{"n_head": 8, "head_dim": 64, "norm": "rmsnorm", "norm_place": "pre", "rope_base": 318000.0, "init": "normal", "init_std_o": 0.0, "init_std_up": 0.0156, "lr_mult_down": 0.7, "decay_fraction": 0.604, "final_lr_fraction": 0.05, "seq_len": 512}
Each number is 500 + 40 x the weight over its row's rms, rounded and kept within 0 to 999. Layers, rows and columns count from 0. Numbers have three digits each. The size before them is the row's rms in percent of the matrix's.

# down: layer 9 MLP down (transposed), 1344x512, rms 0.0827, rows 459-493, columns 256-383
# gate: layer 9 MLP gate, 1344x512, rms 0.185, rows 460-494, columns 256-383
# up: layer 9 MLP up, 1344x512, rms 0.197, rows 460-494, columns 256-383
down459 104:461485485547514484451485499505481511520542487454485490560496495493555559577475610544552504516525579436490440496543534472428506542579536477617498497499572512552533481486520518515520491440515478416516528447458526561526481508511433489556475534542529493507511503546512464507463470525431528468495522501467466599520485484491591590514535458518517506508517547509564501525431524472515462555461
gate460 098:558504566586503474485527504522499458444527526460546505507481492512493497500496456442432565536520534480467450484468449513557473511484514477575499511487522504519476482505478487488460486545486470548522485526434524446454486418452415488511470533499431512464432469500540535480489563391523531521458449557538504470527562500576449492578461574500541484539480548460601483527470531533448515509570
up460 093:501503492503522465545498556507442546485469458475592542536472451458513554478450540453474456531519512475535558430515533508483537499444436501513456516548505575495500419571463508496499493495517559411470495535460579489539564453482495468552548474504492524439450480482518502557514465513542561555425364475511550471447476498529548501441462469548492493541598542451537504515459520499485540477555
down460 094:503498446529459452519516479579483557486555420468525534538544463555485528535495550495448500476491462494509475442511481555498508493498480560491442491475468477460467431494533534496533592548489576530479453509535494448547500500534447548506504495532613536506521486551559523540515479472456540557526504537514561504504548541418467528462527477512480486431502502517569485555429596417556518536444
gate461 098:526456539434512562489525481503503482482511396453485457519449398484515502498511493501496499568533481485476492497488511461550549421500503508504532560504476507501437492458440427500484576503477519479542428414558520519491482438529472562586493487468353492503481457488465536481537412453520518497565506487546497467506524457566507490465609518452509479498493490473554556431470470510492466554483
up461 094:560519561518524552432455443448481471494497451498543458522434418518446507494479429444523518552583486516530510551518491509542539480483450494478543465498507532487476486420415446478472497514574519444498462449484506433491498504557458508587535473456443508626483457494496654458525508441494526553512538489515497551511521461493552555459548539417522473487515467531544515522446530476494479518477
down461 101:479535523477472526519526440515444449464488537474556487457540522490479474498514472524550542456544499479456502469488494468501518559503532510578496424451522505561492457529504586465542473482415529517544475503522518529513489444502455537528543548466462510487488520406517489493491459553476495490538522511560535512474530483507521471500488458506425478550512461454425497456569563508444632527456
gate462 098:487536501513519480462543529490534468482465476503488490518431551468516474520492493453504553496469548530492567495466437525512469539600478534495442576472497468465422499501445535504507540516527549507534442549455512506578494521547473501487501470480554463477475513570570500477530496550517524463437492462524475534531499560549518495502482533504419474491506442507504518552446542477527505575473
up462 096:521527552519544538526442469525469509494532445568459541518408529510478422462452511460556516384466578491432433458455449551560498510507462506485483581466505534482546484562455505452505539501484420493499503525534525452639540522554524529483522463481460554533428501545550481485473521461519534480486543463540440488538508559437487460516527493497485547467512519493542447527563462488519506519465
down462 099:532533534494580464587462448531469492467529498440444522481540559470524452518485567478578533535488531448526445508474531474520464511543467473561431503481527551519518470549515481627517473546537512511542448491513396473480482533560466478514448473525598494561520488456483526536575502466551528467515411526512523529527551417577575527486510547506534491532476526449518464516494499544473583505507
gate463 100:477536547456562499544468510504558509476596544554516542541507519504433534527475525417495417521494403518509416435428511517476512465545462491502580433545474486427541433505507488502495487593472527494477491529487499550502551478456553507492502447514537484471485498506542448568546444537509471493412480453470619489432517417483557526542479479562423536467484521496439504467583538499434551436509
up463 099:488517510533554505513511523435498534570520542464465508517502557477510590498540448513487500458504523454576534456415529489529441527531502475467581511537549514464545477512474505515410575559537496466432539509492495510560444516560510485493622527564449486495486450497558393589518475476440488517491426519499585510529492477518462548514457530512524569489438495504439476543532503504511465408527
down463 096:617507476560456551429525460465426508488580550447493428555448471513509476486432515432462465526480519539537492487524521455500582544483477506520529465497492535428517451449455539475454491613435456456539477480427493527566522522514481511499501501527496496530448481527516477557507443408453511481566407505511567508532451441461517517546453444570540615471478587474492512505547565559548447480531
gate464 096:489533493496540475455487468538469495564467516554537447548466518453488553559506530493507540490492516512488534565485531503473547424514462527562504523555469471457544515503493485468531504586537519558502509500528566467514540462502502448510497537495540565531457515394578500411501526499474507467544515502492513459537522505469526482406516549505490470532557495486485491508577404472522532517531
up464 101:489580552492527506515480531462479544443523555431453494532497468563520503528491481550471542549458551520502524441553486500525515481533533507492460456505490551446418541566480531587512551511511531537519515510483497535481493544559486487501455490536522517524491508477525428481497480594512490493491397539541502477562483517470559544546543484488499554511481569495489481546484534519421515473555
down464 102:527535541468478515512538567434489446517529512458535606486543512566528519466503513475488533547444480536454529479600475526470527527449439481544528522496398522487490491477472534520522477531509405546541501488543516409501501483503393467536494455509528449595504471457545464479548490475483505522491517519508487442494441491482470472501531497435496480447557530580597491496461505445543521518424
gate465 098:450483513495489469523535522535447515477490486542562465526513526487538567509485485484551488557462593453473460545444571519470558568531499505438550448459506487477512492484458503464461512514517459527458577450529401431582511482450505503464561503505525482463490497516475515527476487554547544515525486518513467527462464531561477481452485474591498551582542486444520495444488469519566498497550
up465 098:464469423564544497547473560510592580501475509472509556444484510490378443524529520473488488515467516588468472485540500461471480489483596479522500490535506511497521562500574531550464531458513562495473488505474475566503486508523529508518512460466489518473506516531470469543535577588543445486524475510511477486558517519515502515501510478494613395493509525447509474541507547454479514574533
down465 100:455530430533453440415467469513553541540408506469532517511513480517550507520511560516511505438512519485536491476544471539463519510516493546497514494527504526516538553531453519517504562460494528451534486507510478592418503421527475560423518558506511510461483404508504483453497466463461458469508508562555502551488494453423503462438470490459450540510535445558479485503582585493568469531474
gate466 099:506545424490483497435428497468490443478446435487566525548480470484488524521532587541520464506547455447472493488523550450456515482443539542465495518528560477498590478525442524518467523508492578528529488445509542525467504569520501463531541532424457528513480495545497465499529531481505535561470452442435509547425487442503528486510577499514462551590494548525454509443514465511541484536533
up466 102:473498434398469562425439501506464468471494432502486472515513490463509516527548547505550534519463501434447460533459453517494517523475431533548542522462507546508523531524465561476505467464528549542491501506469580508520535501567577444533535512451554493454530458582529465445513529474574474543455504446480480509510431462488545532446510489530542470515506531528495548588501467519488460470493
down466 103:469501486397453530518445454500498554482547421593451463476427474472453420510539531537528482506492493513490465572448476445499460513480442433508553472501477598445564522472549546530524485456475528540514508513485465523477455505536534448495537512565470501496466445596550505573463552526479461558403540492526488529531578466539509484442481455457508462513476601473498548465517538531494493502517
gate467 097:535407543474491507476500539584484481516427517538538447497493465519487538473569501445476552497484518545545505497522600524445508554456493515480548448482485493469515474553457547527506515492584493508547440543570482529483565540525512463512432612436450464549540456499484452434475455567552492548486544551413443473468493519487509450467505510469454538459555531588509495514493507471534538466530
up467 095:467557460463492534533457478502518537516559532490516493495496507535510514524469489449433540548485495459551515536556499492420451479526503517511480527511486473486452469559463474445457552524555416516501489385486471459552464501500467512517513478533455518579443476477556532460453475433522511455533511518558530527515509511464477576540467497490441461544515461512524451492591515476552508519485
down467 100:503442471524501516484492465536503600499477503487527432511517517537525526438445440538512478532497472493451486468543525551529503548548503493596465445536500534486538480534475435491511512580508526480582485430546462470508476531575533507517468540521470442552479454529461461457505515507490481476542506599475548497502561499501518495447510506475431516451496445538556476539432483494500513495455
gate468 100:472455550547453485541512504472523548555470464590565539509414491480554537517507525444432454498527516486440486531467513422480465495518492443485430467499548555529504419507604461372491476503480490480530534542476459471537451568566505496437491461515531489507522651502458514480519519529429542434516487475480398492543498565485557530524498504526421487446512542518478451504519549442531474428524
up468 101:572555510494580488487490540536504474518467545520549512509417584422479491453579518431410502510543516497530426521517422553515538490494450532519488540563532562566560493497502506515518440530515473539493528509462528472452528473492539537497521518485451479554462491488560448441482559472457427518455420515511506437546461508510549555521509472490416461542560505479473491510452510528470529502478
down468 097:550468486573457533530484500529480466530482472544511526505495508638490466458463526496424470541516514481483516444533494475469512477498446495476455479450450549485404502565466502474548551531483514522498487498461501441495497552531523503535555500552512470553486550511467542434452490503587500486483463463544442549555517545542608513581496492504449535484469502558475448492421493512521503519481
gate469 102:422499494447478459447496449466524509502514484441473560574537516513513531541431549510476516439522432572454505527495508455523573592495454509509527439493506506526540542453529508523503489522491554547539535480449466495492471543543451529479447589614491489501480501556563549485482453456465472540524380471480536504495568444463480497531481501468526466524496473450430553551475477512511459490492
up469 106:523491483508570530493587520529448461539548500529502472514471439505479392503479460515514475510473535424493547450461491518486419418474530482529539454485523507488503488537538597544454463468516455477471476523508428546498528442568562514404496456522462510522453479538394457507456493544423527469499550535532441518462480567477411455474444502544443530630513504603506517477493473494453532529474
down469 106:520464430504595532525568507512530470524547512445499522522511424470481482469507483508507500459529505505598497521539492506495456399464546468540535508469548456445554472475526457457525446467493477500429493483606475497530524448480463455592492462583505456489494505427448459490517445537421463423477528464578416503446495553396533562526456498486439509610448461513570565498495497510452508571478
gate470 101:540511453495498471472518571477502529515512481530525558488448565432492511492451499476585458544506459442472568474550482496494465504512495507478498455468531528445516434596482512469536533542483509555564477531523546521475437515459437515507452445467493474485552488555491518501439429530554526542476485503453540500537617456469477508487437470493660516466450556545468485439487542515513535491481
up470 110:500563470489559381522500434495548441436528494509491510480521543502474431483530524513465491508513507460465443492496462470546483456574492519493529463478448529488512511494534463590502512500562460467479462507480494482607458453510529492476490553567550525470533481375468428467512517472504480456546493509516519541520458532532569461530504541499454552436520481467495421471522425476520512492451
down470 113:506554502472483555478457512547464486521523445537507484481518480518503411504503536483487554444480457525574427470513531505537448466535529529467475534530501542551526524474453533507459433520554487514508501576527537481615481542507543501487501450542483527473470518497508518493499479423473514487475491447537530520473491520456548525485458400521505501528495473475499485495552413503514469477466
gate471 099:487450465454471497471466539517489520507455519510529505585488528528551534457448502453514530488506509456459520502543482479464490524503539530454478497513530464498470517519512553536435529531460580455433463419451535565556519532476552507480551548534487503517519491511520488509433485519497547519439461442532611518451520513462434491445528505519525466547508479566478502454486486466422517571542
up471 095:545465470456502520399559479531453536527473479486517473525467504502444526561451515469455502472403547468448432582504552538447536473376452508460524537466541495517489557494545461396541480537498548528430468560484511514501487545529466564570488525486539447495468548508529463534520507499505462522458531499511475526562459513587447462514495510521474602490539580447549484512436451508451481461497
down471 102:509529429520478480530443530466510569579459447439514445520476502516485506470568472496484499452499475509425468503423443479511517516506515459475498499483545466585534491500542476541534484485468481525559567629552483526534453457469470541504473458481566532470468545485503520500521478530478516497474528431525461552519492482504469468486482518498476555460498475526498437554454534466594468499481
gate472 103:440528487511499461524511534497446466527508503503463456523388527484477491505439543476489531551526487493434464440443472565436561475481540476500492515549456503474463517490544465472531499515484518505526486490450541460545567462553584520541459521504469479466503460537512441502512520487548474485510542518522503480499453484545477528523465519447501503534455538439532465470497522498463579490445
up472 101:497527559448453511516491451441488462462505457418508528517500586572538448546418517513466464462546545460484508463424539490464460477524445580485480513484564532510475494563471460490537525453516511463472508519552442608456492554416390469424547497467558492474427432512487583522509515552497488469539495516458567579493519519472542418562537492542528462497497507596467515398497489539505459450499
down472 102:445518531519473481481469519559494517470513484476479492485536507475581481511542490518438455483514487472508507401563445511510478432566514466506480532415526532456495475522503455495470489509424534560542476441495460496498513446493537494484579464451522473481479482452475528458516535465539538481560464425516557475498452553428512534606535495461470502582501598526493593528522523458513518459479
gate473 094:414494436455505446501522461472512491544504497490477460504509512576550421545491478512483590501556504465519515452505403489451490437469471521498472456455467510404444507495491516452477490603535575502446543503595533459511505491511445497460538477524486466408476566451463468459549496449507449501563456473437529508484516399445472551556469520509453491534510512463485496592466518428493489441464
up473 094:474502524458484489555490465546494466491589531457518502521538461486532491552524413469461522472499467429453520471478541477488490519519499500516459498508520560470440473455519531441525526478515549516482458483454491530471460507506534446445503445464502500472475544543401464408532496458444535396527469446441524507501488428449470451514455561527488522480474536506408465526500463405460482542531
down473 098:462510479549493481556509534470442490503500486450498518451455443476525518482472465597489460422535477408495458482513468509495473521516559478446544438499498527433449489536465432461542505471505430542475535530481524542559515519500490465501562483511461467491514452458478452551426483564468561477582557537474508414444423518503467496491505544499544500559485473546527493490524477498403542506577
gate474 102:456518547519553545490493489513592502553526422480486505543515506499498534553474547468531446532411517474458530481453533484424560483427520437585534437522484498505538489459477575468454499490535507503468513476486539460483433476479484464455508471603458569459510494446452484524494540507530477444514475525514479522532554508540539429490452506481509546464451421428589446485514379467541504444500
up474 104:471594500478492571501507480570551543516494477458513515462491517479498511613527570465500502467454553460493523514454556441572446499464515448510467519454433429555456484517508584443517505530526467521477513469472463528463432532559517549439575492534442556501514358546489532466415486522482511474491415542467530539451496558515476468556517491521511491494487464503543500498505431519535565467441
down474 099:529458529456488528475426536548565534495533464486501410537470459525509536524445554452545466528483482482500501466552433485520417486535502463538509486492582521444448534507527437514413517504512451550498504539479564491547435530568544462524435481597467503543519491466513518514469447518499537485483483506466495512542533510477443448453467514533448537504476504454460451524513473522593561397472
gate475 097:474479530556484519587555511583471480486569446511448426510509452428521494470504425516513497445503536463527498472516509535522479433425483512482465495520559527571509527435431463484509492486480507547505546541486530561459475432404563471494467463570394534528505479429525507474460523535511506548474566434531542570520479448488529471504527488496456485452539510521490505497585465476399500496505
up475 095:536510485444553541588563419550525458466548449485475466518505483343452527453476491482500492398592594478484462494500536494433504534548507446470471530529550550591477511511494460508500458516517515549534473554441501468481423414466456435461478504565564502541535527481563537498538556504473624496517489480493454560498483468443521492553540524573421480501504530556556470467524495499467487433494
down475 092:483516539431500465506503518497477503481490445437506437522459499514518494453507499454488575433569564503540545552436521478532479448505579502469478567537518475489457488505561440486501521502504579443488443490519471465516562493553508524447518479520491536528523482494562533535485485541488556486536540490496472549512548567482499487536487515563577435404515509503476515466506531491502451535512
gate476 101:510525558496491506427478569548477472546531505518534489481488502407497493497532500436504496473450517593502446533464497536506508522533448541512508510532444475534513556585558497472543482444520486553443534482405491503467488506574453469463509534503464473504414509528490494474485430493474540451390571601476551509458395484466524478438451479592459526484515480481493500409462511471401516507479
up476 094:493431516478478533461405469502474463547503425536509489466576470471442525526445502439486496490480540511473467417499537419424485515539567512464518498428493551493462479541515519438584485523478469536476515524516512521537441476534540449494531461546493461468496551460516479515526472471507519487534563440465577506525419473560441451400551498553507564545539509464538496478528478498510521586520
down476 096:522536519519508497555526446544467521488432491553509476504552448460498501522494486556485484499497537430561480523520476482488562500514442569485504506489503521491511589500478536549471505546517475493549449482449562538527504476515436492547539497446422567540474479461556470484427554520546496443545432509527509483543426521510420502446486493491522481452471506491504523526517545478515459520495
gate477 096:485532414525533528406524474493510507489440521548449502527472523525519547625515584429524447459507502531562469507528506475456475521486479532476475486439445523481480485561465452524537535486538515537480440485582502507441468487463534363437470530510460575580483513469461410481511486484514394517476517540435437533424533503559488486504501481520527522437511497519502552558409529581456516432511
up477 100:551567512485538547470488454526516477440482450445493494568512565448500481488545504453483535462516500437538562480500445540452476467531607542516470522492495485559483437557450433466505529484542483486449529543505544464476478534523490477450468507461546459534459500514492481600476483517439522539512499449441509518535471442545523501546480485448463526500500488534505471497492539457500614522542
down477 102:492572496518505488446522488533521508528474495561524459559499532411431497594525468439456556524472496420423502515485541549462464491508551500536479474530486501509562533428450493482472475570503533580466541526461528556485538423493491459480478505522461553528551530488543408534447532472504495453545523479467476500520476566466512577511482501528552527458468576545471493463547509539462497506496
gate478 106:488466484534463511481475471480488474538533516462458517531448487472470449508467524492523518452529420467545536455540485487546490458470543538507445508467459481472530531492497531507439455491590433533561512544458511465466445533519572513540463509520500439527530496566523511466566415511530461474498493496586502472470495495518525496473544501525513533450432466499516541452522518473527490519489
up478 104:451511472512576540541473476452481503467504504486505508533556463450459502470476455542515509404563487511465575517563495499469504481562527480483432497493496537554553564450502587518586511567568492543561472498429460490433481515497525461439475525491516455506523520547489495469465498521483545481478508515524521423432528551478520508488566615590485496408399426500455506480539507493525563497497
down478 100:468473512511455503514594480434475493505502467507480526478530478485469514490508453514563498539470448474475554584504547473499507446478446475459462541504413474552518495514503533429506444605520489519520544455457553482386484547483496521443490467489561492479488553586491438449485534460519515473504490502497542458595491451535568449503490532554479480452455470477466545522484548462460467479511
gate479 101:541490496451489501520469424445488454521514519476573464454499453527513377493475615525508473492544431512529525531503505532448558434478493517458513464522537499462424522460494502499544528559448452522521511542535517550571486517415527533475504432467464528564436543519518546495477527516409558427532502414500567500521455492532524493511463538507557440462544518571486530500561445509518501512513
up479 101:501571481457443512477567513464521483503527493452427482526484509517530565485585519472428370430414551445498499477511411498504503525468477426469418494423460502473483521528525451605519532499419477484506545509529460459466475457427479544483559479535491463499556474505483557508467500484505501573487457532549475494455500540532541428454540448475519501520428487525523553511460499472470431457529
down479 096:512479487502483504452448480455590550493460448523479457548503564465434529496566465540572464438465539517488527497559472478414496470470506542478511569478483529482478455455474383550470448519531522472432517515476473406405500496466558508527452467511563474513535472474490504560514441482481503560523494529488475432487504566538464464481506433431488479488512514430471510489491463497513493534418
gate480 098:456482458507517498481457538535536558574557500496539465449553480411477506513524463524478527520539527484578538538520451504489503523463510510438476489491524501524421535539490542473550468494462466497466408551577539563532456454545501495423567506452489492484466538501465528518537548508522387550480446457544531508544556522580501486437509517539437489474510531529517444512481489427517440462405
up480 096:460471514521542500500623387521505492538510469505522424513405465522427527456490516544482541452508539515455450495498517490491511435541610636507428502521564469520506464476546482500493481479476534483521432490501474508499502543496430479499557492519514523457514581496511524532509487472558481545514475555540495471481499455512412492489548506445489519501509500631487505544530525458456512533490
down480 098:503447465515448512512517503514482511564446498454482523442472479601527495564518538454516437444501501448500460476586558451539515502497487489501533465454644460470595477465430501526498520461541451555467494504495511568531442467498566514505438520483544499586494440459478473518557483445537484463542519511506491459497548467533510504493509430464538444485535561619438512527499540494491532529476
gate481 090:521498479553610558484515514483514494449571488522581514435467501525440483514512532507573452542542437450477512452406503519573530483523503478485480501500511535469492518559540518437495463530504507552535563513438479482524536534531538530498434469465537470538534538463491479498504497469492487505443499498529492539501432515494518475532480522438499444548464488457485592626503465528551572484593
up481 093:561516511527520597510543557444511479531531482474494530495574522466448482495532441503478508516567461461474424527489552423518438548489454536490484446498503553479527593442505559499459433585505497512486537472454571509507486472537545519493543571432445527467535420524457490459481505531503485546487513526612444483480485514585475486510586490478481406513423465503468526597501368495483488469530
down481 099:519446531454555482461532543456495512519496468543534471505420510441621425525496478512467487439551551486482531556512512499533512487467476484547456556550489495502453513461530501547500518488485417489443535445472526527577559530490505491538506459481503455513581518470453552482519472458475510518461474493504534478503458529443469475431497401531461442471440556537462509493514481510488502447474
gate482 099:509447597538452505412504535482559484472519459512487519489508494552477487528516497502539554511521540514498549534480543444510512452471414497482425478548508479443430461493518491496512519465473516494518458527510472567466546397556461474581493473488474628494583509483472467489473495480452506473542475443528508519544499477523472558463483490524503507527494522523464494469533501545537527553465
up482 101:529490455482437471497519516496497535495448489520451473475496508498488475512519494480520527521454540488508485494501560429452460582574568458494457443484443511429523531462513429469504456465463560511498480491478465458526493509448507517464408433453603545501548422459558560514502514438554484455463441482492487444493441598500498526462509459499419497498454548494447528512451486511490465496524
down482 101:458527517481508522451461418553528537505461484404504529526483483498513531486506522495532459523456435488459547552462489510468478495494590512384545425450396524550501467529508550455443553533501450465491467443544565492568446453513486473565498418496513476463445419537470539455535491529490467502513449448491531478512427479464537490526501462543480505456467500484461436494443546509515511474510
gate483 094:525512491500527472594434441509593495438590446487468498492516489526582467511501522605467532510535462497519459538539491466526511509410540458529470450511510505518467511503519529536513507497442440527445520481517499463463504529515509441428592543480429540524494486496532485484507424506497537461545515583555461479452532521477473465473479416514468542493506433532466495427528460559498563535455
up483 095:485459449537576453498438493538442468488542523504505520454474462527498473547497492473485501444479526558459534530422513567481505533486498518508513510473518478464546551502562485584490516468590497571506534471499519497442502569582498457539499477467452473534547467482522363510520444499520523482473483542547485511515490569521510482534488517465543536535471496535431525496514526400489517517504
down483 101:430458483458474549509505438523530464465494532559494559468513505547379521414451460564505496490498433492431530522455524496558482537473476472517550436540539506461505496508534466480495500490517467508514547523438496498465520497500535466521534540441527534446472588533455397493511489496532480545487463522510511473523520516573487510558555454480485410557507450559500481563486526550457498498512
gate484 096:456507438551535606496519502530516514493476517521536480518511515549506460541486456521483459541509502515551497496551532494439527536432497492529479462530591403497506519555516494460462514468501483469514413479526392538486520536512542506485545483507485593563542493420539459514471478558505456518540465457558473524527443422547559521536498470466448504477545501481526501517467438527541464514466
up484 102:531523501518465504570505492518397570480567574478461499497438507426510523522521569524512505530458553499478573523536437524556516504506556505452462493509460524537485550458489412558509463536446582531489512491445556555421484439533585539495444488506512507516553507474542527494554535500578497511509475529476414508548485455499499473526459518443597502548479429482467469528525445407522454434425
down484 099:454475520457453473492542458431485564441530506550559516440542482525516516522572558447494511523463458436496536507504517491454518512494432493479469450480529503474458490454469459494541523506576520534417502524546522518501466437485455528506401525543545486509507527493513515529491502502496622502473546542483448484451499543480461486504408511518500462489397519508391522485516458593508414528511
gate485 100:496486501563562531444546501481519530531477531545502579578531492535519493537461464485565505518459482537559535436519497482495547520453439473512504539536507491562462487492523455498479491542484548465526545457516495472559497551470556609503507504517480501500539495527514542524498501460414505593470389541511508629540437529548501546474492510613492537452489438503581497508548540515519441505563
up485 098:485485475478462583414433488482496488450478463496516577483494502452486499587513446508484472492534470499427520510519492483421527504498457420547578544508441488471535490460481540518559483530441525518527471469500506472489544578544445477518472520498517522562441446528529530554560533443456465579523498524425490566496436471493399551487482522532550472565492486516513442508498521510545596437573
down485 100:539562492503458431555429422493523482453527503481416603548509459512452553513431455535433450508517615470463459537507430542474478501527521449529510566526583578485542520449507497485510509513463525540534525528520534497548502506524494492595439468479523473464461602503489497514480538432510495511517494525494520502470436539452512453526476419526518519512461428496476606561529518478471525521527
gate486 099:525493522501506538570502473553488486463478534493404465490547505496505516485474560431496556495538524494451412548478503521428500513483439464474492458433458470485547530500514520514556559533485476537401459425489511425514477474488461611460536482465467558443452545507529465557482512465457380524518486520572519618491524436526564434481486535507502455448558518495568529559466449504561462513536
up486 103:493525513467520488561497510497507512453511474491486500481529507506488483480443526516519424522449474508489518513461604548569481516479474438502478493638486457575497445530493527403478467475446561531504510472478444524529578429498526529519502462513513516525440479429472545484541502490484397419534492494531576505428506499471549426461509468495508481527490519490481531571517479449456571511558
down486 104:471519524521468451431490493496560523462465484478519610523460471486520501552423468510488507489480441436511463549498512449489458460394547498554561470504476556529508482524534475530537524451601504575502528563514470571484526421456512446475514473450532455480465504448555533446435462445529565502480510470507419516520465499421585545495449500494495564465560503484552527518527442517435519484495
gate487 101:528543490535499592441554526462462502473460550550482539511489544534441477485488565431601497460519467507465513485495571451462468425472463481510504506461572491526533558445415472476523457533516486448435546526525519533507529450555517536514463487509486451489533426493521585432488385470522544495461531473475534504537506540510499544512498513507513501488501508404445465571481541461511486528473
up487 099:493550569510430443432516442497501451548567472532504461554472516524561442451510568530571486562511534508527458544473495552497522474452521496530478525578455495464400544540541557466517423522512464519485486588501527530566494518503493476484452504520463419577441546446520579515516421458426556479463481445506465500560555499507465536516471424544527471542507526561570512545493558563476491500561
down487 106:502508504514515483525492542440526532515538498478529486525581572472507463483544519512464504455494508542528485524542462556477518523480492538566462457503524471405528529549495446513496493499533450523526513506531552537536489545448514475482525461497498462486502510482579535540416487537541573440568446468475483515506483503454519451522522493461499555530410512550535447525548520497513524421544
gate488 096:511510480469447416488511454543515520480469494495496484516541409465486482469509399443476491576447524554466474466505478490474472527414480467492432542448458498525509508513523472514495477550539522466424533444418474512479492531560535567475518517515550485543484545441476479446504440515475561532479484530498533445454533545492547543537457466519435548434496464526485493409485536461484540546420
up488 095:490546479492576409463499521486498527507496485590509521435560511467549496553539461490475522505444524544537524492496455562484490503467551480490484439502489497492503526501497513528532508460527522474494509472515491494513486540536522567522418527492531478540430550528481473482502484472515445459531550529598468439532503572472494486521520498510514490443497498619524530480491460495464512490461
down488 101:525445462509524518588458532510599538536526473459505539503513504416505506487522511473488505577531445547434417540510548453557501492440470548519483463536494462503453529437545461487525525493518467541437506483501498559460464534518402556488520498499432457481450440532523445589470461488530523497480530479507477477512496471556469503521573487517497481509476543491505496443531534530519504535428
gate489 107:485561532473551494514475502506616510505499412483518502530437461491450459534489500509460570573533520528525513534509402485488540490529504464511477491534517491483503480507469461509432574521473477507563417548473458489541450445454488514504558460447480524584507492430498454467484547434534530430467523540463406452476513534414522540481483539446454528510565488502496524465441490473503531592525
up489 104:599492461498558540503568546509438532474462475556605489604505543562490458500491539493486493513464548521518470500449507510501489555457476465490544547455502529481506568440617554512524534531482508575589474459497481540413475505550538472465527507470534487545527496490540478466467479482491569527485576444507468467544449523502521522478575488551467455479547486493500561546413431486489540515466
down489 106:517522508436520487557527517538370468544486440546459501526465454526477506471429441472455493558458516451550518517458421478464511463476496469492520568506420469444443445403493544571493515496468465478561514532394482545531464414461474512508510469411545454502556497462490440501543487539538455485475517449460477500494483532482549414455536545490397566439547515514505494511496524420509414567498
gate490 107:491509519442605541537514512561487492503485450434493459505505461463483453511452521531414543469565483453484487498565503465530496520471497536536450480444484474523448520571523570420511541473477500541494474497445492535507500514539495534504526460547463534478469455483463527516496555567475502523505489512448483457496542492486452501526504511524467556540507524444497599485490491498546473566528
up490 107:513488458488560496541517518474458489467428449488537480500473476431492541518497520566411533453536517450486457494549480446467502483441406490489517551538489510495494445525502625476526518466497524524479448457493498481468446428480485465548546487483496470530514455516474546459543585494473470493574493532432498449479543496530477431505499437566516506554500511485472561447490474543554526517486
down490 102:491586500420465476544487536478460462509440497613518530499510537428473406558544527510496436417481552480513496452443481479469502472535554476464412550520521499475514453504525564517496475504541595545510485524490486482553486534523553503515502533511474452530494465495508519499432533563506464525546505523515566474519492557448457473532422430450471496516490520593486479488432508422477463470521
gate491 099:458464489482525484518503501502507550443487528572432504501531527499513510508463473607474506422556466551469453518458481483487492519464552470520578485500485520387539510517456521446531539463565510508481542513517485456528458547511547478484485469520503398535469527500526541522531429557526598491486521457480469520505466448437525502565543427509536485507482429589585603582541508495463489495563
up491 098:441503514538506503519571506529450456554518524513538570504467570512593537520504447542484470468519519583460534530508517499475537435523561409515546517446508567460519554581445485508451480477463490472481518505501529457537511465516599501501522511544482500451491493533517500428497473467506560494540450509544433520553522495530460532522563437502428502493538543544468565477483429499527503476528
down491 099:525493495534557519511438479479498466568499490541496542571536528478510511511479507436462527592453476544456501484451524549592514450539502431486563534472535592489471547545438547575522507443535450494493510480497507458583485538511557502569502522477410524461538497466534541464472454473487515518483514469469410511479493518495486422491479539503512524492513476499597484570467522443485547486497
gate492 103:510581516629556456533565507509533490490519503471555531556503498488423541502466491508496479533526461553478462491578469430439472534494486489552468543473557503469555526499504533521551454502543442452522461517477609514470474500454464445473480489458438519539513564546482502475466474514467470490461565480424532434567496482470516471532451547522445466441547440523519456457493492523514531464519
up492 108:441546494476508520506504454514441555540418489522571473527482475482544479473535494501612496521575488502549496458445563467526526467504468496515506465552517498497491474475515485548511532514510484443442522501593445451543453496563555512511434541522469518482531477508508489535491536543545512469502546565522493500514487496443542552513523450526529525522510592526528487472446480457497513535486
down492 104:469486501470538479528516474496453468496513475478487477533548530490473519558523405496500494513518487493444494506443533473545480523469502542552439489479472517532520415503531516511504475482481508438586505480541495498526524505514591495421508603493568537554476473542463499521491545459571472390565520507498520412501424485485479496487568490519495489508432534507540529487483590468522494455506
gate493 097:464541529465500503508558502463481451511563501497478476518437537472478501454472505564574500522422522581510436562507494507520418534477483480535465416488519577503549536486462588497540520523511486517534460566543466545480526497449544433518469532486412506418474479463488508529441439451544514443505515447501523535519492505538507518488466583528474491585557531488533567544423407489576478464472
up493 098:518522528506494551435413464500484509480380510493502433544499462587450433508503524545538480496514474436497490530512469492504553505540502513483474474508495519540453471531565551512491426437472521473560531450428558499450528406455457509451490500464505462466548494498443485519487489475530548493522472470493538553503513614473497530508540541426498514579524459478499473485526458466509478472478
down493 102:521514528445484459443433557461506600474405488522501487427449481456461466539506505455486394520445434551520534458467471491426558535525534541518501521484462510604412536482483551415449504552542467451471495445536490561460528458556502493517491536463517519522450448467438418474462494511465436559500546532425465470432478488565463506456452481493537503506548549452536542507457508486470460602546
gate494 094:520482462511470578568517504555474425461522516497505530559488547503462431458456504517426425486504492479429479498468515506516436433535511502517439520452487509519451442487555517553496457494423515487492535617546509543503563507499482505530446504472551431470516521534559493405475473543497417461562508535511473532498487560485510508580502484517475539449502483529500471462496539435487474444517
up494 095:542437438558480440500484466540463517491555522402513508520502488539524508486461510558526559461414478452487449457490498520506383547524476524446506455536457539456530515581549428461453458491529536458533498539525475463496564509489406488471585465545476481483451473494493503523407482526480467553528552545513560561396465473494562596551520472448494496544547513493542497431482574522548549474527